python train.py --n_layer=14 --head_dim=64 --activation="swiglu" --norm="rmsnorm" --rope_base=10000.0 --rope_fraction=1.0 --parallel_block=false --init_std_o=0.0 --init_std_down=0.0 --lr_mult_o=0.67 --final_lr_fraction=0.0 --batch_tokens=16384 --seq_len=1024
Each number is 128 + 24 x the weight over its row's rms, rounded and kept within 0 to 255. Layers, rows and columns count from 0. Numbers have three digits each. The size before them is the row's rms in percent of the matrix's.

# down: layer 10 MLP down (transposed), 256x64, rms 0.0907, rows 28-94, columns 0-63
# gate: layer 10 MLP gate, 256x64, rms 0.132, rows 29-95, columns 0-63
# up: layer 10 MLP up, 256x64, rms 0.128, rows 29-94, columns 0-63
down28 107:152123157160144113129129165124135160155160135135112150114130153149140165150134122119125102121114126108125076136112170158095110130128176154155153133120186133082136111140107172169122108092127157
gate29 105:141115106123115157109131146102110186162141161140160123132155169177158178142152148171166146107154126140100112126123120136140141159113164132136109154102115138108133131160130072115134123106152113
up29 109:128118138142154107132095157120154144114104090135106149137110108121092129106112141125118108115152131151090159089148092122171080150141107114077111155132134106127118102094080145155122162173105142
down29 112:133121169159122122118139128142126160173108124135133103134115157147164148108164092104099124121145094095145083154158141078139116095152141100135129170139165137125149115107118096106166156128144090
gate30 106:104151134115141082129118130126135134152108093177152162162108139093118155158093173168114115144144108134124101145175100121104153142089100148144153123123129163134141111098157101115125106121157095
up30 109:124108086152169119089118114119171140126155135120132144117093100191113157160158131122107132129158150150117132104149121125117121100153107122135113103166170089176123118144126129091145103148153093
down30 100:135121173126105101127138166114153086110111093171130120109132120139123111140144090114144120159129106071092112162098139128127106096163160123101140103119149162113096172125107107114130086106110122
gate31 095:130147071115150128104134156143111100105122109136151081084166118121140115134104151106090138140132120111090162100154130109191137131079155135098112100117136151137139137128170131126154115110156147
up31 096:131123110179131103109109142138130159116137150065137108138156115123143177112166151161138156140142155155173137106134110114121105127114099172093148111152130156126144112111095134176103103139158124
down31 097:130102144153188130145148111139120115116104121148090149109161142152142103127105116156107113155133129125118135108143122123169087151091150143132113144152151166146143178120129118122144131127039138
gate32 108:088176106187120126116160176111148166145156131139152135119136144129138137083176140111127154143118149154080127129099123136184130140139147110121148134087105109096147132135139151140132130111141157
up32 113:101104164131147165119109111092103084127162151134143127150129123157108130151092106171109143165121107146144133172118114131136128110144119132158174126106080108135106162147123142105129127109193149
down32 109:139112146136095134145166130109148113132105145117085162100108087088110117162130123111139088154136108101139113162137111147140146106104137156121136080131116153122140080110163140102174169119088141
gate33 099:113111131145080121143147155129113123127109102148137152156117121136111144127160102160086108101116165115105133123134132142079089164114115127103115090101113132078194120114104104143109138177129118
up33 096:140117131129110122144128092139097147172147069127129160064159082134143139150125108144099135166121146119157092162133127104152131132137154132132108109087081124127126154144130150118102110084142142
down33 100:134134137132142107098091125112127140111089090129119122140140110109101115117145118145108109131093132097138091105106132082092144190135131163173168123079143144165112131106119131136133141122189140
gate34 098:115141095144114129143117112114140157129119143148123094150127152128090112178115138158105100171085116130143107150123142146113116153056132145120116163116089105127130121144100162102077158118165123
up34 102:133128106110102136147108192167130139152111122148145170123142127152121146102119159120155180129136147130124125097092167184109141159117083128157118137106123123126130097150143117150105090154139089
down34 106:139151120155167160127120106177155102122112163109121127149139143100085126114134136127138189123117120098097109148089117184136142133134123197146099128142146133125143134117120106128081111146103107
gate35 103:132084131148136082115118160104119086113130140094165114146103186121158121130158177164133092163152090143114138097101132083145145119117135131133096106097138135128120126149096133135120140151151107
up35 113:132150121172158089114156124148165116123106097159142128098133110094084139144125122166139135129098172137107131159127126117128181114142122135108161164159164090104119113101161148170128152112124112
down35 111:112164097150154061145105177099143114118149129123117096093112113143174112150106124115133129143110128127166134140138131137089146101115111136116110142160129169120164116077129151129126132123070119
gate36 096:111108108119090160132104135094135105095138140129143120132061092134157127152082115122115124134159111138102113160116141118103123113134138158126126112133161083161205156135143104121142154115110144
up36 090:138122123082144130089107168119126096094106157167155141137089125139083156156107094132122124154157106104150107141106133151078134118139109134118105110100113140144124178158114107134170114121110160
down36 098:147119104130099120157103123189157118126130105121165147130188128132129100149197131128120144107121103133102083111129110124132128128091123127127128128117125189137073127106125114124112113083143115
gate37 106:079095147138158122132112148119157095179111128148118135163127125077099123140134151163146108121084119079154137160134118139166138172109157103135134074108142125155140118134095109136133144128141118
up37 098:091163112103116144192156113190119143122085128145102108113159121128112126086150135096157116150140101081129130135135102151148129129121137157130181137132130126110144109156110127141114150145133081
down37 106:112109127114099125139132111099143078149130164077136138104167131106166119117107103114144153143119079137134124118163160140137120148118172094096086168122138130134124126110145178135161134106086146
gate38 089:069136131137095080113149123155128101120136132126140132165121124174127145176168096126153122120126166126158108105103165147156120089116130077090137156152116118145119132134086132100126133119136098
up38 100:121119131134128094127095134101124138083114138158122124099126116123135113143139159124111154075124138124145118147143152093148170102077096086155124138141125134104129157145061126162147149144115071
down38 097:128134169103157178131117146107138131124123126162121199109105154142138143129083141117099168110128156153153117140116106130110114118158161158147131103148129133171119119136145144157121169126165079
gate39 106:160131133129102139177133135079106155110106150105134129164098180115078122101164148118134133149117129114136127110144105095128175118132192119151148138089149129097161142118137124159127134134153117
up39 099:124190106127106115086103105165125115129137151131135096109175144083134149136077152140143087151121125144113163113138134148148109125147131142135129136141128128131100095178139136132155138199127127
down39 096:102151194144098140118137170122105140088122123100132101141165124097100118128170098096098139141126166117136127134099132128157118112162139128113137121125106153138155117099116099101116114088189109
gate40 107:140154121162106113134172107106119160100151097113160175164132059113158150112083135145130091145127128128138145120120120145141132072125121090111136119126127153140093135123106087143146121091127126
up40 105:113141166165111117131123122085072154093121124150114157158131154127119135088138139142151140141167149137102127132096110081148115105082113088162118114104126135147137159129125117091094095134160106
down40 104:162136099140112142103138109118064135132125147132138148149175150119124172108108131129091105114165112141146111119138086161128159122126127135110123184133142131088133102156130131181168129146172122
gate41 104:140138134137127121139156137082119110106124188135146142207098128145135177113134117108151145095104122155140142124106085118104131137116116107096164084154131120184128107122125131134151103119137148
up41 113:130099103163144149148158107091115161096122119144184105133149128180129122096083110137134147075163127102141104130120131138149125150154151153116156122155144142134144157149110115178119119157101125
down41 107:143140082139141139123120096108103161114090121108111146134135140126137110154095162155132108170137154128141117159122162129144137119156133131126126118159146123091126106157149159139091032120115157
gate42 093:127121111150155129138097165127101131094093141103069142179089087129149114149145154101117131154099164098096116113111153136101171133106129111126127153129138165117155132121117128156097148118113088
up42 092:119117096121126138120163157115125154153109150145100156129174110137142156150122146142124140171159138158092115110136155151117129177057162118114115142131131167125142123168142117107113116113162079
down42 101:135129119098133127117151110123099106150112173130092112153104143143082102112103124063130162150130098108137125128125155139135141119161119144047115122164106107137121122096115097128123177126133139
gate43 100:110124115122076141133133190143139116148128093101105138139144137139151123146179123146183118167139127131109117185150177125127176127153111113109107105114127133136141098118119129131078123107142102
up43 099:127128145105167096083114102160139144084131149129121095121103132109119095116104135123082186131122150134105141103098095112112128134121174123159133166125109172122143162151143138140130128163170149
down43 091:129150137116163164146112115155107121145166113177086141137118133109146094140130096123154165139159123133125127135104133142143139156150081173129145121092156117109139100133130136127058180142135105
gate44 106:142129145131120133109163147145103103154160161156119110130133182134123172151177153111132137170148113138084147162127118126167159111154153119130157126101180161103129131152135128148106153145136165
up44 115:141090108095116154190140140086135132119098104140144165075098110125153091129129142101149118129124170131140132106132127109146151109106118094125106114116139116131123158109153074069153133144118127
down44 106:061093131091124144125119185106173137143117117119156087169150111126136125133098143126163121100121112120111107133145125153098147155103143150154153133120166128169133147120122157115124086121151095
gate45 099:110121141108119177196095129140134152163139119150162126096097116131132143112149114132107164120103128177161105155146143134134145118111153143150143169133180151092114140123171107158150112132119122
up45 094:127100101117139143129119142087114177142097115099137120133114136121101107113106119074107167096145153128141133070144111104126117184126195141130136152136104101155130140145096117169130113121135123
down45 103:175131132133115173122135117125132097084149117109120131145129114133161141123082168146114095127143097160138095108100157105125108065127087147132096168116097132094153102116111102103139121151122115
gate46 102:124166096126143106176132148090117127168140132133149088131179125178114124157139117126135151114105136087127118169135111122142154136091134131085125143099128138084175107115119100154101142125148157
up46 109:096163128139133141097124093153147130122133118115121122120091105102141171129141101157128143130138116118135185078106166126159137139166140125116149112144163073165153111071123153115164125128111130
down46 107:140164126162132107149144142084122133091103135125136119121133152181131110092134128136113128150101111117132104077148142108151109118124107077173143154144133079143155128071147089152137154115116120
gate47 102:106146127155119111111114123118137150132109093120146095111149100098146108125140134125133131184149108103123132135112100119143121178059112086151148118095113080109164133132181133124156169109119133
up47 094:135103103153107149151138124141120129132105114161158119120127186113134089158162129175120157112121143154126112158132103130122145083134151116086071127132137143109114177130144096095092108090127133
down47 099:109181150131099163109103119104142136136088153087124126179153145146102095098109123153136124121136146087121138123108128153131135102115121092111136171132123122119110082098128159171133105145173156
gate48 104:140142109121084093109117129108168126105118162131113144161126112113142104109127105119167148183163121142186105096138074121117115185125137120088145115128117147124097123167149138147148139115142125
up48 099:151175155115132134160148127133099117124112134136138162120177102122114124103091136125111137079128112103111162181145113127120100171124132112110096113100103107105122142105123159138101181090166118
down48 095:134151122146133087161088155107167108125136138117078145149113131090105110132109132163159117130098136169148133141131160147085108159149120143153175126072136148148146143164136169130139141127110138
gate49 084:107162161138124121092177113107120186105138158159111126086089116159167132171118141113098115134133147100131129130075124129145125093127145144153121151140138131149103146124137096185137145126126141
up49 086:106174094162113125091147140140109136161108132143120092156091162102089122140103121141150133136107147154152125135136106118170058111105134141127145116158127125162133116164116117164133127163156163
down49 091:167113093093178143105121099139135136132114120140093122123131069149128160150162149151081101091148133114163117101112166130126166144135113126115127118128128135138158113092141142104087171148142109
gate50 096:093082160163136126157129140117139095097129110134176146117113133147136118103135134119135076112084089100093161081130112110090155117113121120115132097178139123135124161146121104107149145099135143
up50 101:120136135131137106140143151134117095130153131118114185122140172114142123110113132146128149109115150105195139142142155134151105157167127092146098185105144097081149114111139142157117132089099099
down50 096:156113140102102108106111158104159113138134163141128128133164111141132104106133139139113137152122071124169095106137118137092131125132189154187133088104135148111131141130119082128172162115107130
gate51 086:142102106154122147129129133111146155151124108089159125134110112139129113131135143131156127160124146155053118098097086095136124154130111132086103143189099137135146091098095152156146107112152128
up51 091:135154172148160079134122145132097141122102140100123142133101118091147138165124087138113151096128143129160117123132139119115151090178067122135120140080129118125150150139151143125135191103140115
down51 091:104144142153120113130071082140157081145145170127110110137115114100132135133143132123110111134102155087089128115093111112099178158092094147151121125148143127107132126125084136109081130128093115
gate52 095:140104144132130123098109174108119141177124152138156120138108147135162120196091121107156099129077143127117130136129087116075135101097157141101161114128150144133109116135127126103143095131125172
up52 091:124153096097119125148092100145129124148111093156138072156132116140084122123107132126130129151071108132134133144121135177146157086171133145110119140097173124106104139145167153160137142135161112
down52 090:104118128153187148123120116157132139129119114166087153112100125126165163105110106118122125133147155140159145137094158130099113130128134157090109088179163140105132114107143144123123088093154174
gate53 098:151152080140146151117100126146093128123143140139094128159174144128154109129115156085143116132082138158130135154117147091153137126172110120113156146093127096106164125108155126146074107085127120
up53 091:140114140158122163138094143095104135120124107098142154101140110060126073118135166126153115134121085123151155117125099132130154136158130119122135109122115180122116101151093111093098100173112138
down53 092:109111134108152128135162104147118172133141112126122146116107145121098102120125135170101122144147137161118118121141119145136144105086096162179108091133139140107114120120117129119168098126031142
gate54 103:144103100163146153111134159131192178135126133142136119139097140146105177156121155140129153113156147182114123155149167155171103130122151111126144110145143122116120102130163100121115167148125102
up54 094:141091165111111132154163162134115090140128142135143166114140128126108179107120128107146155112133165109137126136158089120137133147157110146130160168121114157205125146103162157105120098111140135
down54 086:117164134108151115136121136131103105105148122100108093086119123108115099127164146153111112161119133070077112122101121122100124138129106148079185098122091120114102103150147099148123141119137167
gate55 106:161164116129138111119120123120140152094115147115162134155121097122153119119118136136171107169108081143110134157120172127166156133134188106098106067084140136140145125142150153101107146124134109
up55 106:156158092136155122146082108130132169131148137150133188143111116124101130090118115094171135138165156114112108098157149144156101108098145112106080131134134100171117130129114155102120148133135165
down55 106:078139137123139118066164086146104092120138112120130161115139111163131152147149150085095133153127090127094112133121082157123161135110125133104135123137140135112106135151143094099150110094172109
gate56 119:097109141140134144123141116127157147145159145117141086171109083109156169114110123118114120110117064113102136134141125072118134107170104153141167108139138136105136096138103077124169132136115116
up56 100:121140139121149149098127122095102135131106166115119152088150137139123111068113088113170115127154160148108111122147121099169136139115139152137118130130093140157092141161132165160144078103165096
down56 109:098138083121148117130098099148159115122094120137076155159156111134098118172119118120143093090141116102069119125130123130129096159111113107147138122092144112107139107112124132108140103101180093
gate57 107:139133096143107168117149101140138119172098106141159094126092112135116075133095091120117116117099103104143130119123142116125163157144156127151129144117182105100124117166102116196123144146136115
up57 106:141137096149128143096129113148145111134143077118128103159134102086112128135126145151156185117127103157166137140131110126118143130105092104165104148099143135077150092149130170142122172165107126
down57 105:125077170105124125164129166092097097112138098123095137130108147140143133122114155129143160136162195123126102129176105149168112120139124109146113132159122119143109146117135181153140096117134149
gate58 085:120128167118083151134119113122125126125169145147151134138119124116162099136120121162097087108091166153122081111133146130131108114138085116133116151101167108150158132161068153186121122125136134
up58 084:088135097141110145120092112128136121168084115111129135093125091096085103127145131135120080102151155143118138096140134143092104094103109144121114121163137153139098108080125077136161113119134098
down58 093:109136108084107122133118147102165127096110114151155121132111150124169056124167116156123131151096093133105152169142133119132128109086122114170148148121157169135129139132128141122145152100160168
gate59 107:088167157112073138166150134138166137104104164136189142151132139144090112102074108138157149158123110112141131135092129134123125128147133119125129127115127114138119116128119168135146070144115091
up59 095:148100139217142121082114144127132131126156106143125114144147130108159152132100157100134115120155116148148124070163148113136119099101132136114105139127146157142137059112150152152120116136137139
down59 096:133118130124092125166173100140116143114113145143090138088127177108151141134144176136129108106178125108119112130112131189116113160136105103122162168112126119150151141108123132150131129116131192
gate60 103:150115143151112137156104122148084143139114158117100139129126130167152184166114116129114133110099088163106108112129141126093108111106098093128124141107109142183114134165136119144113082137172164
up60 099:113170128163106078092118149131072119115118140126134122109089152098107140162115120119122125085069105119107131149110113091105122105094115151086162093137111131135125111149167156128109129125137122
down60 104:109158097156089086156128150107104112137080114090148131138103125128172102163142124124102110130137120163169081085096135130147125100162145125097154130148166143142113134152126143120144165144118134
gate61 093:123109134189139125147127113119097100136180084140148148104146108171144123149166131132112110114168127091163157137126104145143149132137173088119168103111139115129148174118134119142155121144102110
up61 087:123164152178087148137128117147141119134149092122092140175101099150143114109131113084098103140132123132183105127124151151142113135128123168083158122153138122172099090128165150129110124111110134
down61 086:109123130201139151135101117100109132149156108101149171116121134056121133108135125114133165106131103156162149147135099142138133083143111133120149167107150138079127121123124115158085121126118133
gate62 091:110164128094144117089136134127095121136150122148100165092089102124158108108123139127145114150142126145120099174163145122157101109099117086139178142131133165128134173119115161143161120105167102
up62 097:090121155123125105137145115075135158121144147142167093128116111137144160150104163102112142109148124137133114114116168144155108087089177148135142174155115121107108157124149148157074153128124144
down62 096:144108153164105090066140141182146120087091180109145111130125108115149161160162106139143133111152143152145130093136120132154162127155150137122143111126095147121140136157098132112094143140118099
gate63 087:109160083116110155155119183107114138099116113151115123109134125101126109155161122134132121174143147135107139144114165140157104124153152134089108155094122116122095127127135110135117076089194120
up63 098:145087139124159160121139072145162088075127133146136113127149098140135147131146123150131131165130085086096130139178135145113090103110096101123154132156115149123126105142142165160142119122101142
down63 099:121117090164105113090107127120102133151126131078126106107101136144143165122125135145151106111121126105189131132163134145123150115095099149097119130143108137123141088144100127127117135153192190
gate64 100:152119121113100094129143135114123113120120124076139141177125102134137123140130160167162145137086084164192144105118125091144142124101160137124100128159155148140081142118140172120126118110156141
up64 104:109109118132132171141146120142146102115118120067120122126086155078140189103148107149130162099101114127107169149115119138088143115105120129138159072120107130146126105110119154115130147124098096
down64 102:129117112113130151126171135179129149176142122185146112113161123173077135134130124109131145134148100162123114120179157134134114125119102133137111125127191144157130166119131136137170097142106121
gate65 113:112174113124138140116148093148116140106166110133182097082139135154102151154096141116116117097104109144121130134106097062132098098120093164131161105134109111134129129139137110139149146148176122
up65 085:115157119149126122104152112102084157097135143142135151130116107100089139138135134134126178141143116120104116142150141099103116167156105115154112148134109102131141126145117082130200111089182100
down65 096:152124157148088126116111133076153122131117114108081141132170138146124130151150138109140142148125179121192121122106127122138112109113104107123100099100141109139179146113123172155131175145147097
gate66 083:124121115163141145087130150148100155153163070158098106155119113159117195116156123119161134115154164124129103094130111141117136134107094098127106101154122133140106158148144124078149133147129138
up66 091:177119155136149113142125140158128079112139136092108130163153132133131127117125119138091113120112153141123135141152189194117136082136135145182068151119124139122147113129109121122134162112138100
down66 079:145151128138134098145078123103153150123097107165152176124108104100192123162117137115097135151145135087118138144112098092097140138108138139111139147139123124158150148124130141161161153113146182
gate67 101:143128142103124125125155156171152137136153173129097171133122167092122115095132122097118142133154119091134078111166131150125106155086143085128145122101118087141182131117118119111104122166112130
up67 092:120152134136113118109137158146161148126099164116093102125163112117172122122125095078169127131174154135116125135113115142128124144106148154169132141096122062153150128132107099097131115148081156
down67 090:126116150108111114110125116123112130104075132160151096145137136160114145142182109158145186182104151136135166120123130123140105119124081140111103145149145173151080116134134132098121119115091113
gate68 089:074154120103108092107143134118146132130123151128162158117114133104117145146109125181144116186140100080127134129091084154105125126134157148124146117148110131156094092134174124165135146158134125
up68 099:171133155123131132128153130112136138113126107112150135090116150086088125107089118160149114187168142109094123143159111156114117117146159152103131111160110097163109143125155130197130106134116121
down68 093:105129167143142132136113145125141119151150133111164142123146097119161111110132090143125134162125111116145158116134105122186150133165172166185108135125136076108157115124137080093163097125134134
gate69 083:127165135136170125129093130110170167134107134127065172101141128157144104111135104097120140160122099149179158151111124098129158129108117105112091132120125156142112132155133130065142128116128121
up69 091:106110141130062146107121113135125135119119139109140099089145102139139138123175116080149148146137141153116112151105143116189168108094133108150080143113091143130144135172146119116129081110128128
down69 095:123106127150089133160122128154100127132137107115161088141152140153132149093128097100107171131092113113118139100144116164107155101097131125108158106190153118125122151121112131146135112125052138
gate70 104:102127105152113137101131147120139112111116131182140153138172072138160133146107092138122123172120091154125103127137113112127118104133103156140158118102124127142133075121162128140156126165186089
up70 109:157094135155110137137106113155110130146122138140140152147097129138166086126147134157133105133076164121149145127119100105147098112101141131064055115104162143100133139108094155139148130127122117
down70 096:102112156169092135179141137145110137122088126125150150132095135129150087117102129139105124094101160124148117085162129123165111159136144100102053103114139141121126124115104118173145122140118135
gate71 085:126145128103119123183112087127112132143119140120126144156122098134132111170121078108122113137103070130162124114083128095150112146066106133113083150131118120128129157152117162098124139150156159
up71 092:085136160113144133147125123146079151103120120107092115099121072111122164149138114088128086124131154107133162141131093146128158108146144117135108141108142132131141172154124141149156162197126119
down71 097:090097140133143143111131166101084114104144106110110165114111154156111128095163130119180124126116100138104133128143122152112100122158126093121098102144143153141110137083162160138146094114074099
gate72 096:136144083143126141109147127155138108143153107147142113110114139109136121200173109116140125133136088135072137134171151119132161140103157104136130144172122166145142120148122115137104103139153189
up72 105:090133116113102128076099109113081157136140110139131081118114112103102167196140094113088134157107144145143158128135147100095134130069125157141124131099106121135117130114130145141131139143152117
down72 107:136137130157112110146143159116106132171148102121109083091083182087112158152137116119149117174106122127175153109117109141136148116105153142167155123112152111112096120108148158099092135127132139
gate73 094:119092081123105092085142116110144110178146144125090175166085089133102119141111134140121115134177090152116133112139126136113084124099100160102140129102161096106135129127119137120147146138127131
up73 104:121125140132141114122068126125117130156153163112116112157110118101144115117123089106125144068114160133126156092107161112085103143126152132161107119128117075132144078090141098142114122124164098
down73 098:111115135111127117114082146101148109099168080121143132119131145142116141144132162127126120149131118098157128156122178172101132109140135136136091135116117072135155120132117138103097140047160143
gate74 096:148125134122059102128182130141130137095146106135105114127109155170112128099125124129160108138148119132152138131089171144109152114109093145123145153106094139111178105127159120102088092116103145
up74 093:142103105175108118109124160133176119147129119105114101098109171172111106128103143101138118147149124126132127156114095145099154182095115160139115126148123119114153125123152071113082133156118100
down74 097:113144146113157170125085146144066143113148115111116148160102141085148128120148159116142095134093123090131131118096076179112133130125143123134124110113131153143121128152073114125129151080114126
gate75 098:160113128128113075142167135128126162151144130138114095142143113165100165116117084132127080108129136074115137144135151099153104152089157149104133083107116126133142159147159101112162112132154126
up75 112:136163102130114122098115114111078145107149155126102087079173116091163155124133134160132124122145110139123137143096143161155160145117149135101119132095138113148141183148143130100091135142110174
down75 108:124149146112090166185054118122134143120108095124165143140128137164196115140141150091145146144120129121129147093148142128125153134167130099140129114128145102080124117128137132155135139103105118
gate76 103:109132158134140096127143142103146115119142098120112131137115132110107174149138175097139144117185081167110116151159140146090090153118169117107143119110100092156106106118109169115162133126145108
up76 103:156162135142124120081119093107133111126149084133138118112114135160100170112105124102138171096140106130162100177137098125138116125108130113082154132107126095175096102141119165133117125089153116
down76 107:132144123107090130137118120079173108105165149114145149106079113106118098125156136091164123123122121144108099079163126162103141135146164110155146113121175146130145139136123120132103110074142103
gate77 091:133121142150124085179130094130123137103123149142116119106117109119163118091091174124159098146147152139138182115148123132132138134148098129136151149124099073144111122144139145167059149147121134
up77 097:129120114124091107142121093108103132132164129140079112129176111127098084117119125165142098112129171109107078123132136144131075151099128136098127100128115130118126143132064125146095122099109159
down77 093:099135128093172148123132150154131100087142075163186129093126112116098137122146159099120122119134154148132131146092121109137127102132135145198134145122130144141089094126107131140119110175123110
gate78 108:118169133110126106106126133144121128122146129168155138147104062139136143096116114145121181153131106088118169103093111120121100116164093130128118137103149149111125148130062122132122149101130176
up78 102:166106110092113159128112135110171098068134119107108140098145137134142135129130093124141130129124127114163082099172132126126140137126149154163147113152096120121170119171138149156110186158140141
down78 102:136137106142125096127154141114137161147087127129118094191123130157168183135157130127121102109146115107104151140120123120117079106129155111159126136116146150118119137129157139178121128185091161
gate79 096:177148117162131099155101113179140117190127107109147151154140158129097108113090138124141082139156145126140147108154113143135142129111156118096163160136161101125113149123109110147130142168091140
up79 105:088135153139110096140089159086086144146168135128145135176136123187121154108124130101107155107131111124152150083115143157123114173117114142118124094134142149127138117149117117129109106174088117
down79 116:116134110154099156131105147099131114140114152130134121177126135141097146117147089123144169091112136157136118147123151095124156109108093156194146153173169125126164098118139095123085135141145124
gate80 102:172143124124137109142082199103159136114121136158172116114127110138126137160143110101104051121176126120157141160118145110137159138111149115107117148104104118149141132114131137140135171127117128
up80 086:157162151119106082150106132133141195125094112081120132166171159105096124066163153114146131140119127138136134107118144115141138095125135113098123135125117138123084126115122116163091106118152138
down80 099:138073125131100128154120101096138122128106091159154157154091141145157074132090139142116100116117132100153169159129134093170133128117105135098141117110107135088155124100152146121166121155106138
gate81 107:171130120084148140132140129131128105129135096107146109166143108144095137137116094144172136190125136136090122099174131119114091143118147121111091063115140108107097133111120114129158126155159152
up81 104:123164151160098150134105116121128149142062140108142090094117113106149116125156112132110119125115133118165164106140138156184120153121127130116164122149128149091189160115116145140097156146145156
down81 098:138085150139136118110113131183098112131129118114143151150152156115137075138093146117187110145154180162103130150129099133168124145151165123142115116097139146105121147156102131154155110150124154
gate82 101:115141125096127112148142114132146110161128146126130118124169129152129158127086153090142089146115120160123114180130141108155159167135129132158160122151164167131096104117158158171112130127192142
up82 119:135137138078131145139135098130120117093120182076121136083138143131133153097111146099112127138154068121105133128154131110117155110160144171170115146133125130104098101122146128168098157117143097
down82 107:107117149152124135118141144136165140127149138096135100216125137099095116095096139154092097156158118124139122170133122121170130121154162139161111140144141105148120137126168114152117129120177135
gate83 089:090124103175121139111157144126147096089098115084157116141139144113094156104125118138147063109124108094135120088142124114103143132103108106066141140130137115162164111126154100133148113132143127
up83 101:101159109145146146114168128106120116110134130118118122082138086103082124174120141150103066146080148140114106130120127135125141115133112123161095111167095152116122103116156125132149177085132137
down83 094:140101135108142098106150131069108140151113101113168124104106102152166087129118155111134139170150187165124137135156117176130126122129127142096088156148106152143146126141103157138112144110157134
gate84 092:134152128081136159126115163098137108128098123170129184166129147167145124151111119126128125120117157106153124176110145159123150169105164117091125117114131105100128103109119118091136123131074094
up84 086:128110133148136135155167098121132118155104139145123133084115097179161103167144155155144120123129109156137115137098094140154152083101075140184134158131123115142130149113074100136133120118123135
down84 089:128122126131083149167147106175121100080101137171123140141152136097131161083111129093099135101149149099161133118107125099153093143124120100182117148136148131119151138088122146166132147141127139
gate85 104:108113137136125093156160156120120157138119089069112098125093165139093156104116117126125088116131130156148100176143132144133131124173092121116145117108128169125149134143156118174107116134135176
up85 100:144148125134096129144118116156162164108135106130156100116164149150137091092152110099102133147140105149131136138132164156103104129120183086113154165104121130105142154140149146074084152103131146
down85 099:112092125130123071203118163117152133093094095148123111154131096120135142144124130111116110140138140125143112146130111106080113084128137091159133124088137125112129141115142117122139123175076154
gate86 105:152182173118125111128182124153169138093145131144118107097131155108135165124123144135143169104127127081104082129138114147139074117122140159081108134117144146131130099155142129102115149118153123
up86 103:157149166112127130160129079139108101068141131102145163138095145129117161105131129146121126094153120113099129150154141137124138109151114171128140192162117128132121122154133107140090136175148092
down86 098:113143145129122139091166149137154148151187096137108116143159096130146124159122088106111140108080115131119140103132100142148068131097106113139112134126179129094103125115122142152181120134122154
gate87 103:138137099140100110148133183074144142165140137103136086124121198108116135135124140119133092129122179149126155147142142104109111126089141129145141123128135111074171134136124106169144132148114111
up87 109:125127133113180170127127077100146135123137142061104106138122120091129155153134128131117119082135127113163133125121105102150118141105149135148117061124134102104133155101169107116092139120160112
down87 104:115121136154077094150141096155099091147114100089115130136094115174102089155128114110129110108126162131118163088119149102121122118152096091102117130161130155140115108156144122078126141157136115
gate88 108:131170160126164080127144163109166119101125132111128102140141114092125131117128113098167180132167101132134116128107159097135130158120161147151134091154153108108097117127140132145122152091107182
up88 098:122134106125175102141102131146099138162113198160091160119102103122084116131110140157156112160138141138155139077159123135111142170138112101101110142101123140153121142112111134157147136149095118
down88 098:094110132131114174129146115123132108071110106174136114179139131157109114166117183193164119160112110129122153147132107093095104094132146134129129155141135154146150137134147138136126140147135131
gate89 106:126105098112115131148145138133129125074149118138146188124119108129155138170173154178117093175138092115118135129116161157183156127156158152126112096138140093126122124133138122140129112139156099
up89 108:130182132139119174119114114127105142131114110113129134116125146112100115148093098096142141141168136101112129127110104101139126108173142123097217139112124099150142106110113139127111160171097153
down89 113:128102134104156094152157135172138140127145087110115150141084119121168098123135117147131165145115178092138124104166144117128151108128179171115148147148117112121126159086131114152099147153143097
gate90 105:079129112148115144159160112102120151135093116149162149134146128185141140099145091158123128134115198133133140123105147126157117115092144120120182111113127119139109148150093147142148119165125088
up90 089:138146112111070115166112106157102132109168116105154096119110093137074137106125090143110170143107104117132126156132151095118101118130081107179118157124074131118137150115136145121127121141124125
down90 092:159127120111139136120127164128137127107094115162162133121138105133115121191128150129108114149122098150159118125118130094162138155099179151088120110142135181163127174098157142151113153148165137
gate91 098:138117110102097106130114108159125125137128151111144157110141165150084107110138157158122099122179127091111137121158160104106148126128101077166103124147148137086137139136145117133165161138190137
up91 102:126122144154097148110121156156164144143117098112125075150144151126095119107130139101129129125135186109114165138137093093142141092137120107164154119109157189132179122123126119155116147150160111
down91 100:135132166153117124158098123148170149147129102134125145145122075128124151107119125131164163088122147151135173141109151140167085095195121106122168133125140156137152099142099124132148155124144113
gate92 094:100117078149110122148160133121141127140151067126145138080133195097114131137144155114126093149115125136108137137119100115133106160124174116113150117097115077131138108170146128120117172109136129
up92 126:080133085151163135078168115125115105117126117123150157126141115079121118129149117134100088107139162115130146074139058114105129163126125125109134147145128125128140141137140153113116155073124123
down92 111:146132127117152121078097082138109143130121169156123138122133145128111167140143093112120086079133141141129145093121139153075153132146101170172148094153136097168131118103144108128156103123119119
gate93 095:131126127112125139119128145111137129142138077113148137115141094153135139158093118130163116159157092129127109137152146126162101116157084073085132117118112136184111114092142109156107185114102159
up93 096:143141192136152120129125118102089110125076139130124175081145144129173138116096122140159132085125136106126134126112160077138138129111115163125186099138152123133125105128100137168112138130134112
down93 098:137128108138159139125131120173100124110151122102207160129090137157073153134121076135134118157164101094119101133140136177129130125131133114106156099122130154122150142101124130148143136137096104
gate94 106:117148123121124116130119116146170118110129153161130102114141147113160112139144111138081128149152103136182147157113075107117145146046112160135134130081104179142138140120113149119144143131150135
up94 101:119101134150145167110151140094135119148152132117151119169112163188140139104126157104076151141123143119132148144116106127155119106095134143103185143070125157149134083109135136139147157108137123
down94 099:136130149120110134133157114159122170104080124147167126069116063113160128148122131129124111119149082153131119134115159099115150085132101119140111107146128151123132131173125136153073108154131117
gate95 099:144151096142141135156119106120105160079140102131159140118136171126143166108097183130085101088113084132097150118146115152114136099135141125118116141178141160104165132141120136158165119119140124